Part of a small language model's weights.
Size: 8 layers, width 224, 4 heads of 64 (1 for keys and values), MLP 512 SwiGLU, vocabulary 8192, 7.57M parameters.
Architecture: RMSNorm before each block, rotary positions, no biases in attention or MLP, untied embeddings.
Training: a variant of Adam for these matrices, 121M tokens.
Each number is 500 + 40 x the weight over its row's rms, rounded and kept within 0 to 999. Layers, rows and columns count from 0. Numbers have three digits each. The size before them is the row's rms in percent of the matrix's.

# layer 2 MLP up, 512x224, rms 0.0981, rows 361-380, columns 112-223
100:519501584543528480470521495517540480461528476462555567546548553557552532503493499493455477501477481543455458465516489483487517580452495465493505543539494511566537491596492440528443512596505471504451457601528473558429449471554508499447492498533502500508491467419492571534489547489476493461502535495556497501524555442494517516487459480464
097:467525513457558514533446462497508517486504480521501502551489511470455490565522434505470431497518456466475463487509514523443508480519510505488585586465436472511520510525498450578559450452491452574484448399502500402498494504466459512506507450490480457501520524548528497486537507567541465502518486470449446470579449537637544519594482579487
103:478451409501538513455529547498498565488472395488469497547544541510524482508503468454443463467449491501524514536553454449541513472521561505470494568492501483511483577539613513452433493553477511523488519495536476526498512509447479512524518442514475465471436493476480553537511503472532556475603522511467430509539543473492493518434521546476
096:489530448492471541550494445503544485438436486470451542462566549460528529479537479455502568516535550542480562489460546500556451481497536518492557534548542532517408489554557479426494557485516425484507469496537497498506510534497479487508487491435557416525554505495544460541535538440430439464477590470504508470466477531456536434545564481536
099:512479447515492534496532393542524463486597525522446520551477469443525493515436602501507529496523527443541488474523467463530514546500492543554482526456493458476494474487539499494544515475497494453515501542505472523455470467450504475451490435461578404491554534537468455512501487496545502450501529460499539484536506477485443450561474458499
101:558523492532492542471561529561434527507508478488471500488542518514545524528523516454520440505497500514468417411494493522521510469487508443529559518414502497463471532478468502477468472495504487481458516489427490467522467573464568527523489467445514480551558477564559491456570492498508495481447562499489455467440436450445531478550548514455
109:457528570422470469515548478517538441414458519582555479461575474531552433507513546502572558473542517479555474440557502404498562506437485528508469487512505480451486461455531533490510570474530491502463500503524498470513525529489601586445466499465460469447514531473472477526503529477506509536432470530534530474488445515509502489497549501466
096:521462512459606497508528487511512534474508565514499450488534535477536518535499445528536600539522512470489519540496485518474469528543477561551540496505498482509529497465464510486550538528496564515506574515487449451506479555518458402478480506504532557559475489550540491449531574480469511494521462545462444458499542473496436415466429468520
107:436440542571412516507483474507517568468475550496452557427515486520449521479483476521509445493525518496453507502456545565516515466550521506492573502542541489474519536460541539526473483485486507468425556505478472534474575511451453420486451547542528496520469565549472482600514567523499465513587579476484462488531413435561440428492473507441
105:438507504417496488503531503491520479424490540507504528562471429453522512443521504465492471533440464520509419478473461467512463561452506519543559539523538457493490437534498566545442508532501535557460427545495519474535526502535436548547518532492494540501510553488425524514459482503591474396502463516438482532517523553422443559465521455512
105:506533529470569440531549451534460409555503478520550504525520528464452540464526490453512468478511495526490501475512503521494391481527497491544485536523548443551454547565440513488506470470515431536569513437481529440495527522454487463436515525527445487513508485442504509515549409506473494444451521394457494481511503457478537500477503485562
105:491476470476535490546521528555481498438589513505481478551448482517543494461525477489533571448511576483543528546510597449520552482481411495500535506516469593527499524494489545435517427488484510549556435495536449466507505559530461524487546549451504454535492498488475475434477416542491496459544471527488521562515502443503455532485526480471
105:511476547465488483557528480446528471453432508416525459456508560549479489462491478460575481457509530487515507489472513514498447489521464464506491483452515504459511478413445492524449567452529517467476557481488552517516470450483552516438493540416544562513511532490493512447436464488494584507450486561481526476497594503536455534512529526506
106:509509528488446526529484510512518560552537471465480502475491588548484550529461469505508520459473551540533618505551580539570538465489589465521522529523472516454455490517523374515535521522503514468495522512451508583510581535495478438536468485435454528483502533478538492478499593447440536508503521489529471552536533416495513444509482468519
097:540544532497498512508560456435485591462494470530526470445483523513560508417470442518584583435554501454542467491513522494521535540442514498547514453435462434521479548461423478502540519584521482564554533488540489473512484485541536516512478537494474496462482490497584477509532580434466594484530477508508433434504478540562488417443466464473
093:550527522477635565511480478535494576505533557522489556522516473560500485548490479490511441537505490510444504469581501462525501492519513431505521500479540470535478490496529633567458464525506529516497433461464390523512487454533583506508500497398563508497526505439527513454520438487442563461521495503498517475462552452487530453468524476499
098:530476470534494499505491519517532507533507452516460492459507481500461433559473517494488581468532507452526471472476525442562490400546527511455506467531505494491525460500463496501492470435481449506515492460526378520513390488511468519477480451514484488494469515412489509506529472467481399422575538458436542497473496536479500583510595514488
116:449502478461457491587542533466412582416460509534496506495408526417503510491555482513429503511520497525433456472490555491526527503449539507551594562483479493468543479427515504485516479519519475526449497507531592457545475471491502552545524546456530549517529492560537498456469462515493493550465467573498537545545512460501478567487503513517
102:525464477570521528544525570510495461479460484510422638531489482442481464431529533508531483437471460452502542463505531551465503484480436491477456544517524555473523558507442514468536440458548487488548484575467493514504554510519493437466587482525535512460444525490519467546445456515449546446495462527488471491501495531459413546470502510468
095:496493484503556520472471530462499502542461618459431508522471479502569508545481475503426518517486539415508460554524485506449512544543476588371475536528514494498473473467506487543467579526486469521417514529458440500508503521481433578492524451420486524446472521560492535449452531529515577475614509502531424490459494503442499497463559442501
# layer 2 MLP down (transposed), 512x224, rms 0.0925, rows 361-379, columns 112-223
098:463495501530472474470543489523467564491501545543521481485467519464509497495509424567515515564553556460469447531451460546545551513494515426489558476498519421475492500511527463516446532547465429526492463508523507515514554364559468532458537512521555518543494453489528635493507504471514550467546537433488444517532510508463501426471526531524
097:506457487528506526480482521470491523473404448468458523491485498501496515432497498485478511548544478544424575508562421476475531508460555567438489468462475458515553458560512478577494536506485503498504511543479571454466444493429471501512446484524513489512439467525450696520469504560535504443561495591483504405516518490471452488467458532514
099:547514546524454551454519438531455494482527545536562552446541603522455504550493366560534496537516519445489502480464485449419567511460496503523431524420544492486428498501569530500555522474552535519507475443508511474529487530524479516468538455468581498484512457517465581450428528510449497614482453508480485493456480493451509477526423502463
093:542474472471507440470448541463498516594536525470439410512505456521507507538530630473467478511502405555479446491447520573577490509451524425497545527547464530476520505551490522444434468508490473550491503598497479482507538445506450495508501495471483505491505565511484347502519451526477516507527563419476494506514475488499564571545501465555
098:477534465443428507537511500549498464499531465479564446418515477531466534518497690476532527487509532514548548528473528389485443526507466445502569529472488528467419458468525498544462547513598610484543524500510501500454473537504533539470490470456466486510498478517503353532453544515485491499469481480491559525462475540496457486578448484442
100:537510501465504509460578519573442463477490430492529519526485490488531521464492445499521567494578562467453525428492465440512562597453633557507532518439489467425440542521547503488442566509549484489473467548513495517465501505537502523498517504511531470476517554503531638509527542488405465490505561545485539509504499491497492458533445576549
110:515517530537510483514385502470505448477526518536505416489428504502464466535466290465549458431568475507479485487539451634489494485484509507467470453506547463512522501521526475485503450513468473501491491503441505516517521482486513547501490435490576487456512490533504338482501518434497483492467510494515493526512479492503505525518554530431
094:480505409479539502508512482480512494534552531486546503528485577515508509572500683466473555495488502518477541484458503489482489534521495500498505463510563481529509476551456496453469509466485505455554572561519501572511526470500448481507488490450454505524471535496458356475507436450499524447562492551449481527543477417492537467460487542467
107:455526497473476485550489526480477503439440464547499483430480498521480550511542530555477543429521483451484592495525459479487468542516512530511485501493510532491534515485455490457538527562473465559545517490508558411497535550492453470563522586538540538535472524505563313511555500487532438537491583544545478471470519503447494464485484522461
106:460623442415585542455465436494532516525466534573489491443457498433505488484546482499528559555489482581482486548525487536447521528499540526466500479492516468512437507531474597537477493477498495583436494517510556505496509534496473550542516481447491508499443506482520368519516476472498550458515524481516493501515600428512484502531579522465
105:495484434528497475563540555490476526520432477487518404450494573515527542563506306571469485421516482574489490500503501580489514470506542495526495469455500510472555505479473454566495537493424470453554498504528555510479531490465528445507484534477489520532521520510523595415524505514525576506494425415498449523484544499476548518461541482486
103:515503540541486530527514467508479417470477537452470495577547525471503470526453598517523544520505514537458527479573457453432480454496513464472480482495490514462508493527491529484504477383455486519481445520506477520502530505401477482488514507511467517509521484429503661466480407504525540461550485523504460454546505469457510522471481518487
107:465492488424491464510511527546524486451530504525534453514416514569524492470508507561504572557510499481514484427502473545419509552513537568510566421454483498413535479498565470453479544524459438482482430533543510537462458542532499516485494519472500511523508550534510412500501509446460576465466496501547501564524545518505429457520555594510
103:481534523523481462455532577500430531506492478445453461542543518492522543513508296538522480473477492451523494493504531547545547505457495463499541483491440488491476496531525445420508570489410465475483511513536509496519555472586527536543490550453544507543478451460520666466563525502478496529545506523535512537507473449537484487445489481530
099:460510582491512476460495548558459477529482446560504517475551455560519568510484378481490506521494476491512513518482451518504425516467468494461502365525537441464521562497483449518485538463494549422560554534541478552519499477526500455542493469476529415552543524467510433538495453426480493526487548523459492477499518509492471539520536481513
095:504525449460526552517535505506489454470576548555501496463550479510539488520457615529486478514476452497523525534514513579489439524522475497526518518463475512490523538455501533513493453515557467407560456547504473529514576477506547525514541513477548463454514484463433351508494495515480475419487497531559547551516388469529532469484526485476
098:489477482515505494529537498524516511553550498561531494512488460468526481532453506507492501534520479472478448565483548560526500473497496536462371515467536476533498478598519487436539532508524443499480512473491457510527528480454465540444545490520470421481456462445508464487486563473527573520496594452484536540529523475480540500396504483459
112:477476514460473531522464440468436567432531484495497489498476471464469511473555369488410588550518441545476457493520540533488538608440468508433553536498496451467544542455499467443499454482524498488506489460445615464528519504479502542477495489470537501499542530545468650499507492469500521537485476456423529511539537502534495504443464472510
101:479541536412521439474463502492588540452541548495487478504428500466496484470557472542457484430504435498500519378428539488491475579515507452508574502451508577531438525511410490491519525473486466492494516508520500548496522493526489460452500529413547589512524516476469457551466548501572467476570590484501511470553545542489462549498536518428
# layer 2 MLP gate, 512x224, rms 0.1, rows 362-380, columns 112-223
103:482535554494478523509502510536483561527549525395585504432505549526518465504515486465455442521493569566522463503458431408509447512536560474516480457489538468481488502505507510525550511583580542520542459507467501517458554431515552434533453491425535530529497521471485538430438543475444495430544535525527548519449511492530484491436453500497
102:455531516430482517593426510496415430544482494481542474476489421534460546563572530478543528562531452520440466537524461522477501551478439509499533452546470525446466497414469515557478520568568523488493496517459494455512472570528512491511476513416513491562505454532473495520471516466490473460464524493469498494446495522514498455523516482518
093:539532524458492505557489426555518534452479466418440493461541521490466535452471546510552489575522560502495543506500552472532440551487564453524533472489554409453538505567513484495524553493521531424597427498520513576478519546516531551479420492437546477462566492422506477569543489510467487485470520485476557547460440492462537398537499558505
101:552479482455513479404585528497474462509563563465480509565543544523469490497476458535568448492490402468538468525471489485510540523531556526506414540525518465512435460539513561502550443445466444517490493498496371547473418523504447470504500483509489478501511499458506555465551481467548466506495547437542542460557555495397459516483519536493
096:379494435508548507514450518426455517537499480462471525514489472480418493530550519483476456516500443497431463511581489541587423607535454464501449463610519496479481486515482575475460530514490561510498483474468493507546515428469483430494529501557545460588472551437458516555465502505518463492545474508508445480533485561562559469485437503479
104:494410505503513513549606521505502573505485532459541500478544552547518437440495510545457492505472532505568523514502558434470518484548517501572496462539513511501535518394513577575517576508453543421457484513588543483447516445439559471480470534497495479479483502454486556439446472477484497515594479474497559476471499511520460558511520528521
098:499477464538506543500514495563519552489467447488570528441538497455429518509453475554467557545534478466518544480408494531515474484579453507495464579462515555516551492510448521505498470489502587483533519523411494517520448488525456489506495494540518556538454521473531482540514557532419534490531530560478548463510473453477506460492526560501
101:527525489479508459538418486492511487488479511560491440502513478584506508427512496486540506437573544496475566481509507506521441497515488483456506484550485426543600476472446506488512504502469599494460472549518494518457519496544448429522513607531519470597536569543445530423510526466481494499489509519496497488516478589572575583493530509420
103:497459491466488552460465558498547507462481516510545503466504540514542499513402458506513478476573558482508470533547475537476523484515481502471445456539541519559560485496595533464437509578519540529441508482511416437496472446530526449452435490489467466488486486510543491507467494588470538470472505559562503384485469551498551500488457573475
105:553500519494477468502416500519524557450496476458568476506429561457489514482482460455425484486538538544491465492542495432527545571460477476488481490468529535528540541519511453516480511574508482548516468468509485438514513460594498550515464545504484498467447431570528530495461529492429497482526533520630544545496482531513476523464492585497
102:482570519473492560489487566418558530526427513486529463498534555415531537507517494462500470495463419490470547536456475461528493525527489506453508422493522430466452501405527531596465540518439511457499555523450501548549448461494507473480451521539466458465462475540493475519457533456508436515475494505410498490469531553533494452545523436506
104:479488527483543461529519534515518513508478494507578531468475507523530514479469470431510527510577508489506449493516479516517477538450483533505408521562513539445477477476444463417493570538480620516554549497459472481496503459571585464481537481498547530538502500456491527487427517424469527549470469456480531489487479489519528451445531554552
109:589493522532479448525530471523475498619489553464521532471491521479522563477489485542510456546573530457512464503471479503444424550405432483455510503552526444528516563521490508465500554520425479528560505603574470521457505517556505541466486519454484498565517520460508508507502478574468528505526515491529524485439487526533449549491452593452
100:478547469472457481487511485469438512456487458504508472536476500500548523451488471520462473496564490471501563528531458529516508481385516546422481451505590491573499606589459494467464464437514499483537518514484459553392485485505535459511564458448495445503410392452454514472491488504469506451459477502540573534525494472459461550567480536484
096:485535507489487535472467516518531549427492521536508510468531482502584507510458506508561514530403519453582526510479538502521481567487476476602502546433577494477552463475527514580435462523571572490570429441480435547506547431490585478466485512458500533516496579518460463564491451507510541521489486593518503536537527470440491457515491466474
100:529550534509533487518470415496459531523508517397523421460575534570509499526520478369532469539526435480513472530546512474480482504493391432443464456429516413449457492464510493489487492488472505509538532543551497414551452459536492530449496547525531487422480537505471538515516588459530543553469518477529472482486534429525531513467514494448
104:534469524452492499483415497520525502518550556451506486506499486530435563548535501487544522506535460499571487560512433503539530493490484485485538528502484508515534501526529515452460464443461555592501501492508497466432529514548497536481461521471505557496520458465509571477487574544457464489554499441488528479499550490512494519408468465443
102:504472440530509549498537505481489453471452479497507485558507479442497470538409479505491488539542441453515460520550449458492544494453483521498453594527412558500581523491448481457499445480522497553572423580512456507489501446528502489501567544454536537551431426484456523557469546466464611547476473490526488559435524519472480519489453498498
101:483517514478465478503492509539487526467507530501564475519527485473544476478474524495481488566545533537537534529516484483518527538436505494471456483479524529406412484544524466471502488464511453455471452521392553535472453539497513489566587542444523595446492466491471482522495482417510491480499498497540496542475562511423535455550524493479